python train.py --n_layer=9 --d_mlp=192 --activation="geglu" --init_std_down=0.00912 --optimizer="muon_variant" --lr=0.00993 --weight_decay=0.042 --lr_head=0.00666 --batch_tokens=16384 --seq_len=512
Each number is 128 + 24 x the weight over its row's rms, rounded and kept within 0 to 255. Layers, rows and columns count from 0. Numbers have three digits each. The size before them is the row's rms in percent of the matrix's.

# layer 5 attention query, 64x64, rms 0.179, rows 0-63, columns 0-31
086:116120114163120133136137155143090123135085139183139100142143120130157147127138191110082141134094
093:153132118127100111126135124113124129186141183105118117127119121082105122115119174149105110121127
081:125145142158168098155109138150113126149120145154142106124167101120133114117122176090106134130118
098:139111136100121106149137140151134148169151138129121147105052136153081156096167122122132137152155
081:130122127150144157104138113122147113085096130127096143145119128154177133141141075132108159126107
102:125146164097126166153169132174112115138113141118165122100100127151127170119127110087156096131151
089:164149124074141128117089114136104061143131132145146126124098089095101114114124156164116139125101
085:161101118094143114125110119149071116141137140141113132094172106091113114106120126141116135117103
104:130121115119139124185091124137079134134125173126103137139101129082151071132112108139131113120110
104:085126152148140143168139152132116079119141117116151133140112108115134109135119105115152114147127
110:151096122115121130138139128116128122108120128125119109095135120111159083146151152115126110155114
088:163160131131129140128153170124125167116130108119149172111123131156128162129107087073148152121099
090:133109107145149128143154173109066121138122087153137129133154106121114179146145115160112114134158
090:151097144121162144135145144130100120071134156115098102167115095151138120104081106135140092125112
098:116147146169146148144119132132106145155100093125166097199115112104109100113143137123174138110092
084:106166112110119133119124152112123105126160131159128163144198175149114128147136111111121131141136
105:128146112167146158110104098122153096162123129133109136154111125070081142104108151136092115147128
076:095072092104101110111092129095122133153157149132122097160096112112092153159136114124126107152124
087:112115176157148127119111127116132169111134106126145116117101153137144135153139080083165142107096
091:109148140105155164152134106131096123158129123137152096110147112092163128111099135084162133138098
091:125103096120111122158113131160106125161107113084126139152125110142090149139113108175122131102166
103:115127127132144170137107120148090136143126131104137178089127125162128169128131120179145132154166
076:070141116129144102150133153085123150129147145165169145130108149179126152175136122109124153143157
077:099112108126129151139130129157114127131124109131077152162109092129129122118101134125123121145093
106:146117099129096129139143113128131094123120155131128116154121083135128115152096106137105117112136
090:125174162124115079088108101149142116144121150132131133148151126116092108123139126145122099118133
109:118134109130143134184134127177135142154100094158162129107110109151094162141126152117120125085135
106:159147138103075124136122111124115130111139140132184129122098136136091123131128157100108078155123
108:116167134092127144153169154143159155156122146073133099123093139104114160120110147098151094148195
116:126128118139127145145164125141127194184113151112128115095150111162130127138119136121115116103166
097:094153152101180084119141154122113168151071120133161172141146119126174126128122138139101159132160
101:131112120136137098117134181102122110098132141169136090113152107123187129117121142116104130106105
095:119103120139123096121145118153111142134096107142146126203096150108139137132079124124120147163132
105:116119134119138097145135117122158131142151111068122147149103126140070110123142106156130133117147
099:178159114097114103117154127142107102136096126115140123083115127091149149101133171112138111118154
081:164122118155130089123104145113125155116133105145150109097156131128183134095132115181096154099082
095:133117107121168134169160127145144107161128143152131098137091121126087139113120150102140156172113
099:123158146177128106120119099142100120116088149101089123110155135168168106100076137160129088138143
110:157102107092120147110130106162132108158120171104089149124122110104113103124108102182134110130130
112:089117104146170105108142135108157134172141129157130161136134116097131146178139146100123137144098
082:159095145108095145158104110154117127144129115127100111110135107157177109107138132060083098114126
109:140135101098112115129119104190109096101085155169111125117114114145167128113109124062120115144107
116:136111163137171135072138120115132126112112119142105137153122102156173166092110175100146135121151
110:129159089143124115140135120105135145153131153137131128140115121145099162148169094084129116126081
106:143098122108137135147156141140101123098119149101126173145097096127154138083129107104138177151162
117:154144143122098115152165131122171167134124139132130072145172093092177113109097118098137122109139
118:090127156117178134160148115123125145083123146167153135102170136111109138141121124103145132106091
106:119135104136124131094142157127111080087143119165147119149153109166145143160109108118118126118085
098:110150117140135164110104117149163141126102071137094166117129127126156161127139113124160172143187
103:178144118160133138133122108132123119108137145146153136131129123127139126121113131143158093149136
124:092120136114117092113139146122123152124110159136106151159100115103109125117109147101117133108139
096:108110133148137153106136087117157170116148119147127143158129139136119171147177137096107135106141
104:166145145085149185131109121143135101122113109119104139082116074128115116094101164120122136122136
102:168156074123150144115136113176097111104142129133130128107129125089134147117111210177119157120113
081:127109109090128121116148139084100131150145129114149144163125149127096175104102081127118116128061
100:126157120109130081139125115134085097098168098128114167128151107141127193137074147131125114125153
106:182106130100150133156114150152118125114103145120100104134163137106149104114130145158123148118095
104:142103120170155168128166091099153121107138083110100096122095157174136127129139124104125099143181
123:140164140137140099088125115136130142096141163128112172105094141142084093123102145107183107152104
106:097160137092099148077139085076156152122110126118113124129140103157163120115132106122116131153117
107:099125110137149147124160136120129106109110164103143161157178113090179111167161127157153138134088
120:089155133119176124179133110149137145178080118106150142107123100148172114124119139161132122089081
094:086140136097165128150133116126094092147171122121119122106166110133164083103098109087163128128147
105:120168130085105109145107100128147068136142115091095126080114155122154164113103108133120093147128
# layer 5 attention key, 64x64, rms 0.191, rows 0-63, columns 0-31
074:154104152105155128144158129101129117098149157118080147149129124151150102117111128089136183131141
093:117139132131156148140113099156095128128073105170126191124136137127154118102137129133131175091134
093:163131155118114146135128144146094158143074113144136147081136081113133106116114089135100082121123
087:137084097160162140112144119171121114122145093130111114117103119083165161124153081158104124101123
081:111142133130116115110166142116156154076199115148121076136115102165141146140140114115127112136097
117:145119110122129149074132095134150134079126094103123136084120132110171141116129141147098202139086
077:117115137111135115157145101155109142153145144115094153125135096133129099117133139126132128141150
090:127153127093195113140128141156106164140088131108119126105130122118126110173104102136133111102123
097:118150165118088095133151131154145134132133156109089108141146108089120127104143147152117080069104
119:121124139130143073157115168137091151153085126162160133135132138109116101129137086121138058094157
125:172101120155135123168138145149083126168084151121104130158163119159081095130109131137116112117142
089:148157098149129103130077123123112135115106129146149142125158110135086176111147114137178093119115
091:127091138132114135084082119085105113137119136116166107160157169123083156117154105133135132123116
091:131112124105127111131135116129162122112139172095132183139110125150129143150139115194117102106106
088:130107087121115137118088099140134164091125102145102083122148169159114106123094119155132108138147
074:129110124131152092122072106090124100163152124100116131149111134128127091104107145122130096113159
085:157100148133120133101152183105133161124113093158174116159149122133157127164110110141128111099138
088:171097114133126141103152147136119164058121145104123119142147086120156092167133109125146104133126
090:103129128133150176094125120138129119115135143137151131116184185162141089126157145117167157133131
099:109100141146160144149122165123143153093127118115126147073107105114151155135135116151084156130119
108:129151128165194126103133100119097165116114150146106183135149144165106077138127119140136119134094
105:165107114112135093138158133157127132173157131139114131167139137144102102131160138131126091104140
097:148089066139102110100123088108148131129171133114162104127131132122095107104134104169131147156130
101:147133137164139112118160101101159138131133097112164141091138152149137140093144149116108153123129
100:122089156142099132093165158139132129106110141114090134129106128127160157112120171155165153078106
129:141109133100132126144111156172115157118105134127102159112156093111121099124120139134103112099087
085:132141135117083107138131148114089145127100121152106122135123137143102144155119115102107089154155
095:101122128102089098169141108144163064138170141147151125122129093118121154152114150086150112091119
089:105147136100138110164142157125142111138155149127139103158117099107118150106133140098126115082167
108:109139136137129157169141165114123078122126095175172115166101151147135137092142115085153086128140
098:097110133093144170122092132141144141133133075111107103115118138114096136140103143103133116136057
101:123121113142123115154114114108122122160129132179116131099109179105093134115115098138126168104154
108:139156158109105135138133101102132135140119182138134125089123124122104130117130153114107101127086
099:113127125123117119138139143091157148148147131169151141135132132096127150135092110102094161086133
113:144147122136126084109081119147128121165110111118154128174138106108135109137142114130131146130054
080:158113135157174138123151158087140136148127137129131120111084167109113124110130147167109112160095
094:159128124122139099118158131089109100136113109139116136125126131144128125100133165138138193143148
108:161165137157114132108115097133121113112098154150155114130168132108110165149121138122126114084118
114:144125136168099134121108104127116135137113163159083075121102096114124105106106116146127125094080
110:148116146129068134122129151146120124116167094158129151145136090141166149084125143133078178094131
115:133135128115160120125074154128136139106075167137108113160128111085134130139155107103097091098090
116:120107086118137142162137123093134085160141099158146144141137146103172177113152132129160127143128
107:105128102107149140112112119143116142143113125137137136096145069126099123136102141100113099105097
096:129122099108144141162193173119124102124124127113110166141160122095124086101165089140145156136157
104:115166112138122128128093146106081156127128102127171103138120140102119112111117138079075090127080
093:145114132183143091092138125086130105162109118148170134144110144093132102128106138129155159106153
114:127124122138092182123101142102117168116117177139147129119165126150138078114152113128132117114136
096:140109092074078134098132169091132113117145159105145115139157105112139133122111112123166122116125
082:108142168164112163142130151083145096168162157099105140111095152145120125134103133134096159139151
093:148099163114120096126091147155145175097144119123145139110109115150108164107119167100114159090092
098:160126103106090153127087118146071138102123140106111146127079114148121139113099121126110138108128
111:130119065113149165111165119134128103130159140094126156101110170166142130131107090157122144120128
103:087120137130120125093137134096100130116129133126097147096096052139148161134135099105120126180109
105:114095090153115093138132096135171130142136126126106160118142115144132158130162146162149141180152
100:120129147083161128118150158127089081175152123095138084122127141144135127066146159118163170112147
105:102161136124107119151108140151122144152124153107143163147110103108124162161120169085123127110146
099:144081127088130125121103133140116162142121154133114150117122087105113131151118140105102114110070
090:146112131111122155159112097126175113094164115140177108130103114118151129130143122130154168148076
114:128171109179102132151104124164116108147107121126134124128152075128149144122101138110090123084143
097:107145087146156138101121131153110157160104124093118125128110138116088139131129118137153114118121
111:123121137127137091092081151169094185138122133096111115130158138086149132084143131120113130094125
115:112141125148117126097121094113127128116147163164082145125165133084122165100130160123165123144139
092:133132144112137109106116206101156133159126099135130090162120157115116099149116118126138126146104
106:151192138141170106181148100147158157177120149098134102162116125075126121124130163102131132133126
# layer 5 attention value, 64x64, rms 0.165, rows 0-63, columns 0-31
099:157104108137101114142095138131124153101114148129136166104141132131093108143159132130118134170163
084:093084120100136130088107154114125144116092099166129117088167127128120135133087169114120169132163
096:123111143173110143124125111163146107144136096099116132129138157192123153116104164149179149111164
095:122137145126104136143121114097132132137102057123104122114142096152104166097096096121115161100127
112:104128147099102111135088117116162151110094130111132146101117135099125140148113149126105150165114
109:122172151130101093124141108138116125075124148105087112080126124142118127103098110113147123098115
100:174097116119116121124106195091140083138110154154128091079107104123096119118136149153088132136131
103:114154175137132121153112118142114164155081103094108157104161150100146114148154134083094130120127
103:127095094097138151098152104106085118159119179133106076182159153128110133142151142152143120152167
090:106092147147147130117121180158096178134159138088103128104161088143150163142099154120165145125101
113:126122125114095116114133146080115091141115117093152093078103126141094108180112146150083153130127
111:139112127158106117060142132142190101133128136107113117129159135132118124102083087142152180082119
110:145131122156092181095167153100102112120092167127103161172145135101133124107104137113126117132143
133:136136151138113117111142177105097108086145114165144142129073132142148173119147087139065102162110
109:154164124095099108065153151144095108108099118131114082132079165101124104172140098115138091112136
093:157085128090083157133151110099100112135126123122101129132132114126101159118128120114125173127150
104:141159128128102084165125135129125146113115110084175146091151156123139147157151128113139128167131
123:104089128142136095088103103119102093166125147117111132146142169123129150101097120167154108080128
099:132143132138137113162105125166099151110126089157115121130162170154133145136115108134090112128142
089:186133128144114149161153111166136121146106151145176142132053114119156111152118136133104144128147
107:091150136126163140145088101122115132146153118123129137141158114170204151145106099110091151073143
119:128168125114127149113158177093137172049139109095102110162123130113115137160129100130158125070129
116:121130124150141172081103115166133105109162140085119149093144144184152136108135112152156146129103
091:155149133095146134121126141093098110140110141184119113133102137103128123124145155144095128135134
107:144073141141125164115145114123137123123104109142125140061074081119127136160113100165069111112133
089:147135113133142094101169121108068147089131141107105110124090131140116105068132083117125086147145
110:139122130167146132099100138117150091095120129131087130154103100144165182120126126116102119098114
103:127117114145093089061113123125124118116136103142089128107102119145179121145145116153129143089131
129:123101128142129151129131132150123108102112137130095102117147091130141176099114138161117157132139
114:105149137081082111144132115109155137175118124148170173105140124140143138157146101107094148178131
089:101141114118121121115137115095132093126105114153162137133112115103121124150148163168090167163150
092:150121109097140155123132115142166168153153113097116122139088105180113158122099111137142137150140
084:144127130119144147123094110142166134169174093157152110129102146112092125095101147106126093108105
090:148133113160095159083160126104143135114111096083159109094120153088090094143142106113130115127146
091:118130135107131127116110139080149151160174117122138116092127104104122079125121129128126139109115
099:138112174115141121082165142115164138151140128152124105148115103046126136140112079098096140154133
104:157075085125171088099080132149091126145136123139154132118144146148149173095143124143101155133081
102:143138115134098159074154137119136123085130100147091104095107148162144137118105155102152125093142
098:100118121138153120139159149115117112129130147168069126093118117149169115171135137129096124136128
097:146091151120104115142103169144134163145108154120165108146113106111152128130148185112139098159149
113:149129148147088111132096096120124165127050141107140142151122121122109109091143123117169149102125
082:141109157100106100152143173111143076108132115127101130123116174138163144110174129119151102097124
091:110120131103073134134137119122164152132138138142128119148120095140089116136171178135161179110125
094:142123078133146126095136125135096183126168136115154175161134110123128165124130131078128122127094
102:156159096112134140121113103146152133145118115152124154160112101151165118145142122130124128129146
092:124100088104130129106179161123081128144104139148109153122150116118137153122149110121116106163144
102:125118144107105124131107153106130164144128065109175145140134148103127188116083131098131109110097
093:104123116127133127091122170114148091166106068131102102145141112111157118149119120158135147140161
091:137129108108158109158083104089179155123087127106145177132141110110145104118117150152107115152137
090:128140136126202091149147081105104109150129104120088120151113118120144142067130132146172133133109
074:171129136197138125103111134147127138140138093085123123111131144117086144130110149114139148110086
092:130135166107113104124112118200120133118102094101130110147145132069113122127115109097141119176155
095:115127103134123154150145151131083133085107100124098100079143143135150118166123136104151120164124
100:127128129106182138164123102137121095127140098129122137147169151110129146131157130116121104176127
107:109112112101186139112117112097144130114130138173131140153117127122158064173120149134103119116166
104:153111129132102098122131138142126129122187105100120141097111109146176109093142088097133117113151
090:111116114118149104168158139091158099099115120136135136098171105086139136094159157115150155095101
100:137090158131173090124121132142134146135088146143145093146152110117088132104085096104110133124119
094:113133153111132105133155063127145131158136178140176112120089111132142083109124124147113118110091
087:158138120147119120128135145124158102145129139150118156148167139164069152140097163120147121144139
092:112136124139155161130111097152144136142122120145155108104126141099150169137153102133136142128110
087:098120090132139143150115134103107170096089101141128114143141141150135149123087128111068129099197
092:162143131153157117138115104159132137157106127083167127115150105126150150151102155083140124113101
087:120159176093138140134154089120104123134113098127128067131121112135112129161165086149135172121130
# layer 5 attention output (transposed), 64x64, rms 0.139, rows 0-63, columns 0-31
090:124167121113086156160137101123097119103115109105079147145102138122074099099109163158088108145137
080:099107118119096155110157141115168103119138171167110126117159150162159146103132107098067129124154
092:123092134166126136125155101143109123177125127096092109142141144115118159128140138125130125079109
088:065130137122166157135125094135153147145151193154143120132119155109146076136143113131123122131161
110:145105127132099137136126126133162085148140141125072159117141148132110138108105086156089121176162
107:136140123129143154093142103165122141130098114110112103110165133111166101127124129156121160124132
115:125109093109100144106088108127150116083144132131114153125121146107123143125146083127093116105121
102:137079166106149140138154180133116158102143147186139134133108147136166151114128135119124168134144
098:181115163098103111122142145111119118119145119120108127169091148146111157096122144115158142180106
084:120136123098157095108119143117124096121128131113130105123137123148110141108082121103159161169110
105:142122091120083157118087133106111125173154109147114154116106144131093125159152123160127107098148
106:128149160152143140123084130103110148141110118079148119086137119132136169103114134106128144107071
113:136171112135130142138126126118059088114127137108156108143146162129133130083156154136122147155104
131:113151077144139109140103100117152116088167123106157142125115148105092092122120129135145153112141
110:180122120127112134102100109138123149117098124100157111115142144098157104078178088126134147109086
085:142142120148115148148137163148130121127144126097144120150105143096102131127157084074153149132117
108:163119120164136138089095099132131179133131143162072136134128127105096116131108151142086145094122
134:105144149122098134114133118153098123141120094158140123117100094134148179123076151108149147125126
096:147103132133162142077157147120144127092128189147090094092085103171135104151116135149144120129137
090:118175101101120122190128126152095106130130145156135109109136116116126128146176144126088127115148
115:110083150113186161137178158131143134130131147174123108129124082160139149117135108122162131145160
119:130139123148175132137111086144137155131122124077124119121144153130136109084167138115127179136107
111:110129159105143139141114121152104099173093114094108113083128093091152142127117128116118104121136
099:164136165119116112139110145122097102122144130120146138141146164140060119119127106142088125121086
117:151109112082143173142135086147132130135160142124151123127083122154141125116110079146129100139185
087:144142121159135134129065071133120140119099135145139137139165150144097095131088109145136143134160
114:065156167117144126165124149154158133151105136132144118163124117120128122118109119129130119123148
100:133132122107113139108130143126174126143102133123136115111086087126172178082113120117158113089109
134:093116114100108153151105140158121092128125120119126094111091130138149127114144085151111146152138
103:122134117124100137103142119168144135143138152162131113139107134120077116106148098114095107125160
098:107131098116114121127131104112111137179155127138093106161099130129142172113130112121096071131161
092:126119088145153091136125087127119118149144108092135119109142180134134167161085144116130107136116
080:162105156146150092127137120127124145095131137158165141135139135175152130112136141115118189175088
086:118156145112163115126105091120120105099109105109127147110147126150137108130125148149090070121072
088:179090151155148132121103136132117140123105142119095120139121110164125068094127121121138118127121
097:104106170110146136112086168107129110123115098108150148099135143115102126125078071168164133112167
096:107101088137122056153132086155073158130140150146158150140143161121093155138128158149144152095117
089:132145140084122133128117111160108138102121083119152173116108125147067114132126121134113064153165
104:122097093116107108123167102099133130137140168110136122141118129112091140113173069117121121140156
088:156158135125178125126185121130140097127072123116085145104167146091112142121150115120131108103116
114:104130127151180146139127097127118161146107120152108088080150108137127131138095176071115137147129
084:153141155123114108129106088118164138133135109128081157073128162099133128149090062146131109122118
087:121116109175142192161137127140182128140107110154147131179103113138142144147140134131116138141146
096:122122112134094132106126138062132125140146151097159195177143135122131149140129178121136152130130
104:136103136114071114109125126084109123152140130137144118157130147123108143141124141114124160121160
093:083119127112069131135097102134108096138110131136131134152165147134109151132166102138112123082123
105:131138157130123114104151131094119128133069119099136170121119122126139136161084153124155131109131
087:123079116113089148112089099127124107121094126132124145130109114137120162088101092168108108134124
094:125142126165124120101132131136146141092099104146147071110114092129124160119122146133164145097108
098:130137104167187131154079139146115167121151135123115138136113152145111153141102100129179159111101
080:119152115169143127131097121115123151130094115095194135125118133128128118168095113162168190133107
097:142157173115164153157098140142157084147142114137099090116125110112158128061113152138122135140107
091:096137089138128108115139126116106075138114091146113081128115150140104129103115123116155062137149
107:144172094143099109104122151114112116114106085156143097130110173133158144137107100118110151107138
112:093094136151124126108103153119131116114146134107143134130119156129073112159106129135103118135152
096:189147164132086145132101108127111101143112116084119108112140103075128121108133114114103076144109
082:137145116142088123126115117141128152157122122150118127173114138135093124162135102075111072071123
086:125147093119146156125131142099123148132143076095177111095146096116122147100115138120144169123121
096:159149127092151142125163131138101132136140150074116108128105158140155120162145130092127129122082
082:103142099120136131160119113145134136135106109121155125153124134104208118147153108095111163118173
101:080131152141139084124162140115121147149113123157139130128120134107107139098139150097138131108164
097:099112112150121110125140159093120127085131119119119170148115114130090150128085153113132123138151
108:167136136136146117129118138108119122140108102113120130152168153118129077140151154128124183096116
089:122143185157142142202128157138150125130108140163116137097095191117106124105100094127127150137135
# layer 5 MLP gate, 192x64, rms 0.238, rows 0-51, columns 0-31
107:163138146099140128095120110111140136137149127104144106142149137152154131134109140140118167130091
099:097147137113114116104131156130150094140117123132152137147082097177114140145151086142107101114142
103:124140133165116133142088132128113133126143136165122148094105163154155117144145099102143151124120
099:141170156086106113117136150150139129123112108119113118192111133126144135153097180141087158171141
088:107125121118165167139182139107098087132141097152162170130125081142159134121175142101146125109123
095:120093143104129146112149103159101131109142134139121129146096121141148116148140187113121160158111
093:173148139111127102098142118116150130112149116160152141113104155137161137190139124074117166134126
094:156108156125132143136123162149145091130121113137142131113111151130161161145147145136083140139106
095:131148163102160106130134083098171158133137112151110129167126140106085125118135103132150141117163
115:103117135087099143125123161144155094118140098133127136112147146116094136151136132119194144144139
104:093105131129127164122148154144089140104129106098157121128159123101169135143161141137061103136162
104:124108108120131098143148112085170129135123143121102145083189145106142131095113087118098150121156
107:086122120126123130100145134124120152076145134142162092134104131136130135098122162111156169133109
089:086125163137115167123133102105156146104158114128130114126130139141156181163102107054174124101123
090:116118128149118152114123096139121173130114129108116067091139100107114168158108127142154141162140
097:127135098132184100126128137126159135117107154150107108155105103123183135139116113123084151102145
101:149105117155142154118117099124094130139121080118124150101112121128164114140101118142089111150092
095:119139128162117128134127121160130094095136104132104142151096161162113121142158104170163153096118
095:099163116136155122138122080155114121132098156125159101136130102114126106100154133110137166133138
100:185112122110160181148151096145126112129131122126096136133113139144143170138124122128175146110129
092:120116130137146113137178141087111146139094140114133094146132149161162091123127118086109083151089
103:119154163156158077180140132127107103063151109140119160165176116108151153130158181111122112143095
103:126081134122139128105108144116143155160085184099140070141115126115121148152092147132125139124107
099:136138122116121177114160130115102154137160182127143100135136107128131152147136112138109130133117
093:108146142151143086120165099137151122105141142126132147074131150115148152117163155113095139162098
092:133132097130127147105124093129124113158160147111122145104112056132188163140129124128133165162094
106:111086093140165181107082100107137129152117118180144132126149070124177173091139152152137111131114
100:129153118138108158129152137113127167122114116183102085102154155171142116157132161129142119106142
096:126126119125154106122134109094153161181151125142112135107113171127157169106125136103149102156114
106:153128135162075137106188134119126104159141136107115133124178103138130135120171123137164133151157
095:146136089139106106161126103146166143140093104133168164133180160124159145132137141119100122132124
107:156100120121115147181133125163120124171086123120126092176117109149126167077139146145159100140104
103:119127166112137124128166160098099181137163123139141103120174159084118139122154142133118147137101
095:139084150137144139128132125102184117173140152135112135147122184118168163135165121116107124156135
105:101108145116145128072112137142149149187127148166148101136154154168150161140163124145149140111156
109:155132124103140135133138072112109138139160151165107148122098135108134153123120162135129118126123
097:120138094121160153127141075096095135145105085132100113108127102133133128098109149116123140152177
101:115133134154155096114101135124170103105136096160148125124155099147132128064152122112122131130107
097:133113123140095162130142126142097103121094072114121097075121112150112162131102168131133111145128
099:091182108126169106072151117131133145152135139160127125090120110140145140110121130106124132149162
101:161122138140091132131150156093129143095104117164142132137164144119122099125108128124120134136114
092:133133161119154092112100133094118113092110083116138081129118142155140164092113168114133170158125
106:114161149168143156149106109088165168124142153139113140131150167132151140118152134167101184126126
090:145130175130165107116132112122110157119158118169131105119106102092121101153101168131104157141103
102:157146134144139106147165171141097143112114086096153080140166130121165132128149135064133183145101
104:146136115146110164103144092089091157160095115121119128191143125156133157170156132134107106140154
097:120098161101115164095092146123119126133153110074148112132103167115151119157165122121110137180148
103:094110162131128147137132136141118110146125131146130142137083137133111142117144099179163148121134
103:122119156113109160158082160110117089095124159137170166105131141133131143145092145138148173160121
097:138149104141104120168137139126133124137143124080187102087147134072138115124150158153165142130117
100:118126093133163137139138123129167127148104112154150122104081128127155120151211066093125120109113
100:194185121133161127157124162129136112148127111128125108129145082131152148128120146160106097138162
# layer 5 MLP up, 192x64, rms 0.249, rows 0-51, columns 0-31
095:075185137074121159119147137113128121125118143120114111138123151128123119117108144139107134152136
101:136116096175127159081134143147109126136099116127152079152141156110136107108169135128160129139128
095:106177174154101114122108109123138105114118119177119152124117168134152181123102153166100161131107
094:146103110083139157142125105133134127153135160118163112178130102113120142100174097148106157096122
101:121129136160098100098075102147151094129146109114096093140121170104141166134106129135094158120130
094:173108169089140092117132116161137121098111139090141129165143132100134149135111103176125145154082
092:132148124121081128088159097157096147089138136133189142125112096148122168163144133121105119136115
094:122145158097125151135128104133118106126130141148139139168125125087130118159144139145122115138092
103:097091154121133125092139119170095155137105085112144108126169143162114080128119118136114101101133
103:171119143098128151153161121101130086097128086159128111104150085112153134121182125133178118148122
098:132129130109119141137140093125155115160135122145122160151134114129173140127129134119109092117107
106:105111138153091089148137139090135082121077144138124154091102126120160117071134122115102118128117
112:120107099134157148124172095113094153093136187137146118079136151151142137130124110125132177119124
101:178095099112139133117144134119120187117139160110135163097152153143155157114110156128099129099144
108:171147115155123163131115139133128163121135162117127092084150095117109139150068160097167120149134
105:102139138100116148115161158151127070135126134121103134145169132146137157128175115063099155101104
090:130108137125149097131143136120130139133146138112146156144132135154098124123123104178177138102196
099:142114141099109145120113125070148109156098128120139101125131143102101140170107142084145144124142
100:151126127109102111155177146122095132173121120151111126119158143137110122134132128092107087140118
104:112108122119127134159143117137142151180151115122150120123125095089106098127137136097068112126112
094:160127111128098133054123118150092121115122103107145124164102143118133122128093134079106148100149
097:144161086150159113130123143137133159110120192123118156141165121152153107139179174116146147134119
089:109136156138133091147088106146127162157127133079139160137121186133127097125107099158097142108159
095:101139114145119145108119087144129118112154122134096118150097161114115122098108123152084200085146
091:123152112132121125112131112156129115144099108125172174125141108120094093105115091176066143118128
092:166130122154149122141162137098123099113117140158099125129147117144146120153097087127119168119115
102:119162130092112148126143137153138127109132100137110141115104171163130147106146125121132123133083
103:079105130124101147104098115104122144129109142135142168175082154147164139147150127146131143154049
095:140131137169090116087155149161164163126114136096150108147119102131131129144095137138173092147144
094:144158106138126139171168143112111147106100131146131112081105104193106124145140113128131136107151
098:134113084170144106126103100122156143121129112133121158166173115067153130156179095128134132139151
105:158110107141097113145106075136090139142119138127097121150127147122171138149117137110116128119096
093:125121114148168116104130097143112117143062149143115093119109148173129085127115164094135144177117
104:123086119130114116130142074148121153146101103091156117136133104087096105155142125172155155144137
091:136152133106101117131118154111079138122157132134144123115134103145160136120114168075109167106078
099:114142171126158083114102115129118121125140121176119131111173143174131145133156061146136128110136
097:131132110152116156118148158133115086158130145150129127122114128141122131099137152141110140087078
104:101092125098114139148139114116150127150171136144137129123131093130098148058151085166137110130152
096:142160128109143152162098117116159074126117146145131110151115126110135143163119102142148156128178
102:142131143105155162118168158111156132138105159157109090102180108103143130123136119145152104126148
100:150087153141076105127143129094113148085110164112164149138162140074121119098139149118123149111092
096:091083139145106124128134108163085108126102097149093150159078108123117160159110136147091129161124
123:164121133110138109138125174151124140155157122150134120095100129147123101103137150093095085176081
082:111128171146135156149134167119137101109084123132155136121109131129151141106107138106132121112109
106:152122165172147141135111158103158133127137142174167094143115122098124120159059130108095149127139
113:113112123152108121136121125115124135132141173138166167096122109116093156144125153135086127192095
096:099123118128129176154110128144140030116154137106108141127125110142129128100100144145121125133115
105:082159107124119162105096094135132094104165117135128097120111112147096132158125114161104154130081
099:114106118120139145132135128129147116151131128163149115149109153113155127141111153112114162154090
088:164148118132136119160097125151126049187148122133152144116112122132148127158157132139118150140110
104:120120115145060141149147108161139065136131111128149130151128117115154156122108108143116127131119
094:098094128138103099152093124121127152152173151136098154095113089119099129094112133080158143136114
# layer 5 MLP down (transposed), 192x64, rms 0.132, rows 0-50, columns 0-31
097:148104138140115126096170186103127135150151146148095136154136123161142141081074159145167135140134
098:166104118167114143120146133117113137129154152158149090139147147136147111102124116132150158140102
102:125119100135148138172148138178163135097094148125137134106140059104111152109126107119128146144138
094:150137122112127090107134109149128126150094092137134118182114118103146147079143149134120116145136
101:119111144154120137142144144117171138129173137120134113159109149128166149140112135152094113159158
102:116083084087111121125155134132139115113133119105109089161169084140094123087133132097116122171104
096:103110114135141111139138127125151117181101174082147178099106110119147094167133165111134157145118
096:153098180139131120172134125134144115108132150116159169138126161146104173108119134118109090108116
100:121160113100123124111123148092125118112119108155102137091093135154141139167108099102118123175151
101:119158124147136109156103142092118124151080108137131111115159147105091136114170115110126107150087
098:124172162093084144119124115110116100135134116171126119123101087113135136143123101123135101120166
103:163172133144097137135161126108114151137100066170140121157162119130128144121109146113114140133120
111:099145155076114124128083107150118145143107143137122147118122106101134149151130096139157092148165
109:121115142103138126115120080135131173092121144127118100151128108131137165131116123094123122092160
101:095106099131145121115115102153105131112108100179119107137152130114093163121141107153098080140113
100:082116110172127102146092124096125122110184106133135112117098168143114151112150136110120099146117
098:140125108082144118118155100136116112156148178136047147125125137150112102140125122127133129125159
107:098127126117104136141169176146174179108129064135120083107123115118100150137116135105092145106116
107:061128137129146155148103148127117076139082142111119137153121122130112116079130126106097119112190
107:111139130113116101123128106147093123108122167152152134122130132117154111137173093110102154156138
092:131129121118160134072100073103136130103136140123125089127105121136175095105108128115088106142171
097:130103094112100141147131161157163162132072136112113109141134081135104122135141138149107121112106
102:114150113122113131117107146103191142130151050129145159116135116138156125119151147114128124193149
098:128137105129175120150130140144112117139129108113121152126096115138153149095145121132156107069146
099:133123137147156141122130123133136144165119133152175110121107141140127081125115139111121165123153
096:123123150146096132118142178147125110114126133159046092133147173145087123126097114099141134133125
096:128130116095116171117151114149087133138144091127076118130136129136114129136102120180149146134138
098:182145105115139143108118141111162114151159129135149135116163092143139129158105107110149121123156
098:143134115121139108137087115151117114154117140118061169099128155127121081100167152140130147128143
097:090139116101200119130140108093107122187090107095111157123145114101138141090133102125115128163137
093:122139123095188082182132124168119133151121137144112122105123196146128151165132075134154156129130
103:151156126168134130138084144149105127083117091116142118127149134149138121078122166159113141121104
095:116126158148135108145138091140168158139127150102122174109112161152151098135131111102126104139100
105:132105135149106152127152145166100148134107113126153097176057117111150150154141170126115131158137
101:088127129154130099136083130137115159141120118130126117106176193127132160112079126134120094134103
098:088159147106114127123118110134140128124144134088121119144132058125149094068150109145147116140102
100:105117140122107157182177109133119154114095083125133114120098110156195114079127116120132113116142
101:115156126123106112132147131109113159124092090102116110122131141099089095086143134132126133151119
092:120099105147138142139148143126145188124174129132118133164100164113149136143133115162119144144114
094:147138161128073135165062139111106099126136088093091151143142112126168103122100135117100147106114
102:147153084143140144107154130127140117163113102148125095142147112114152127143098156089163117098143
099:155115148151180129158166111117149183146133084100133136162167151094145145131124143120104170090132
109:127121092123187093118180117125150147101169096122138104132120113145124113166098119136114130203097
081:141117122067107096157125143104095138108134136115151123131125132124092094149105135155114104151109
103:078124126102067103144118141130144132111108109122153087118132094132113152099137108113148128146109
103:151112124164127138161145140113110091122111088146124106121106154204104134136144151137151136122132
100:119131148100148119137106146144137155136126154096119160152128163121153127147106122119141146141122
106:135145072115138168130096173136094149156161150151133145170115130100186163139117156123140129134112
102:093114136087137131127096164109116141094130164128185093102114113089098135164158126130125087169128
096:112116065102105141117124127133158138101130115114119103106114168134130112103112113170137105116132
105:173138128123149105146106112113167159142155121151129140139116145136152121128109133163104079120176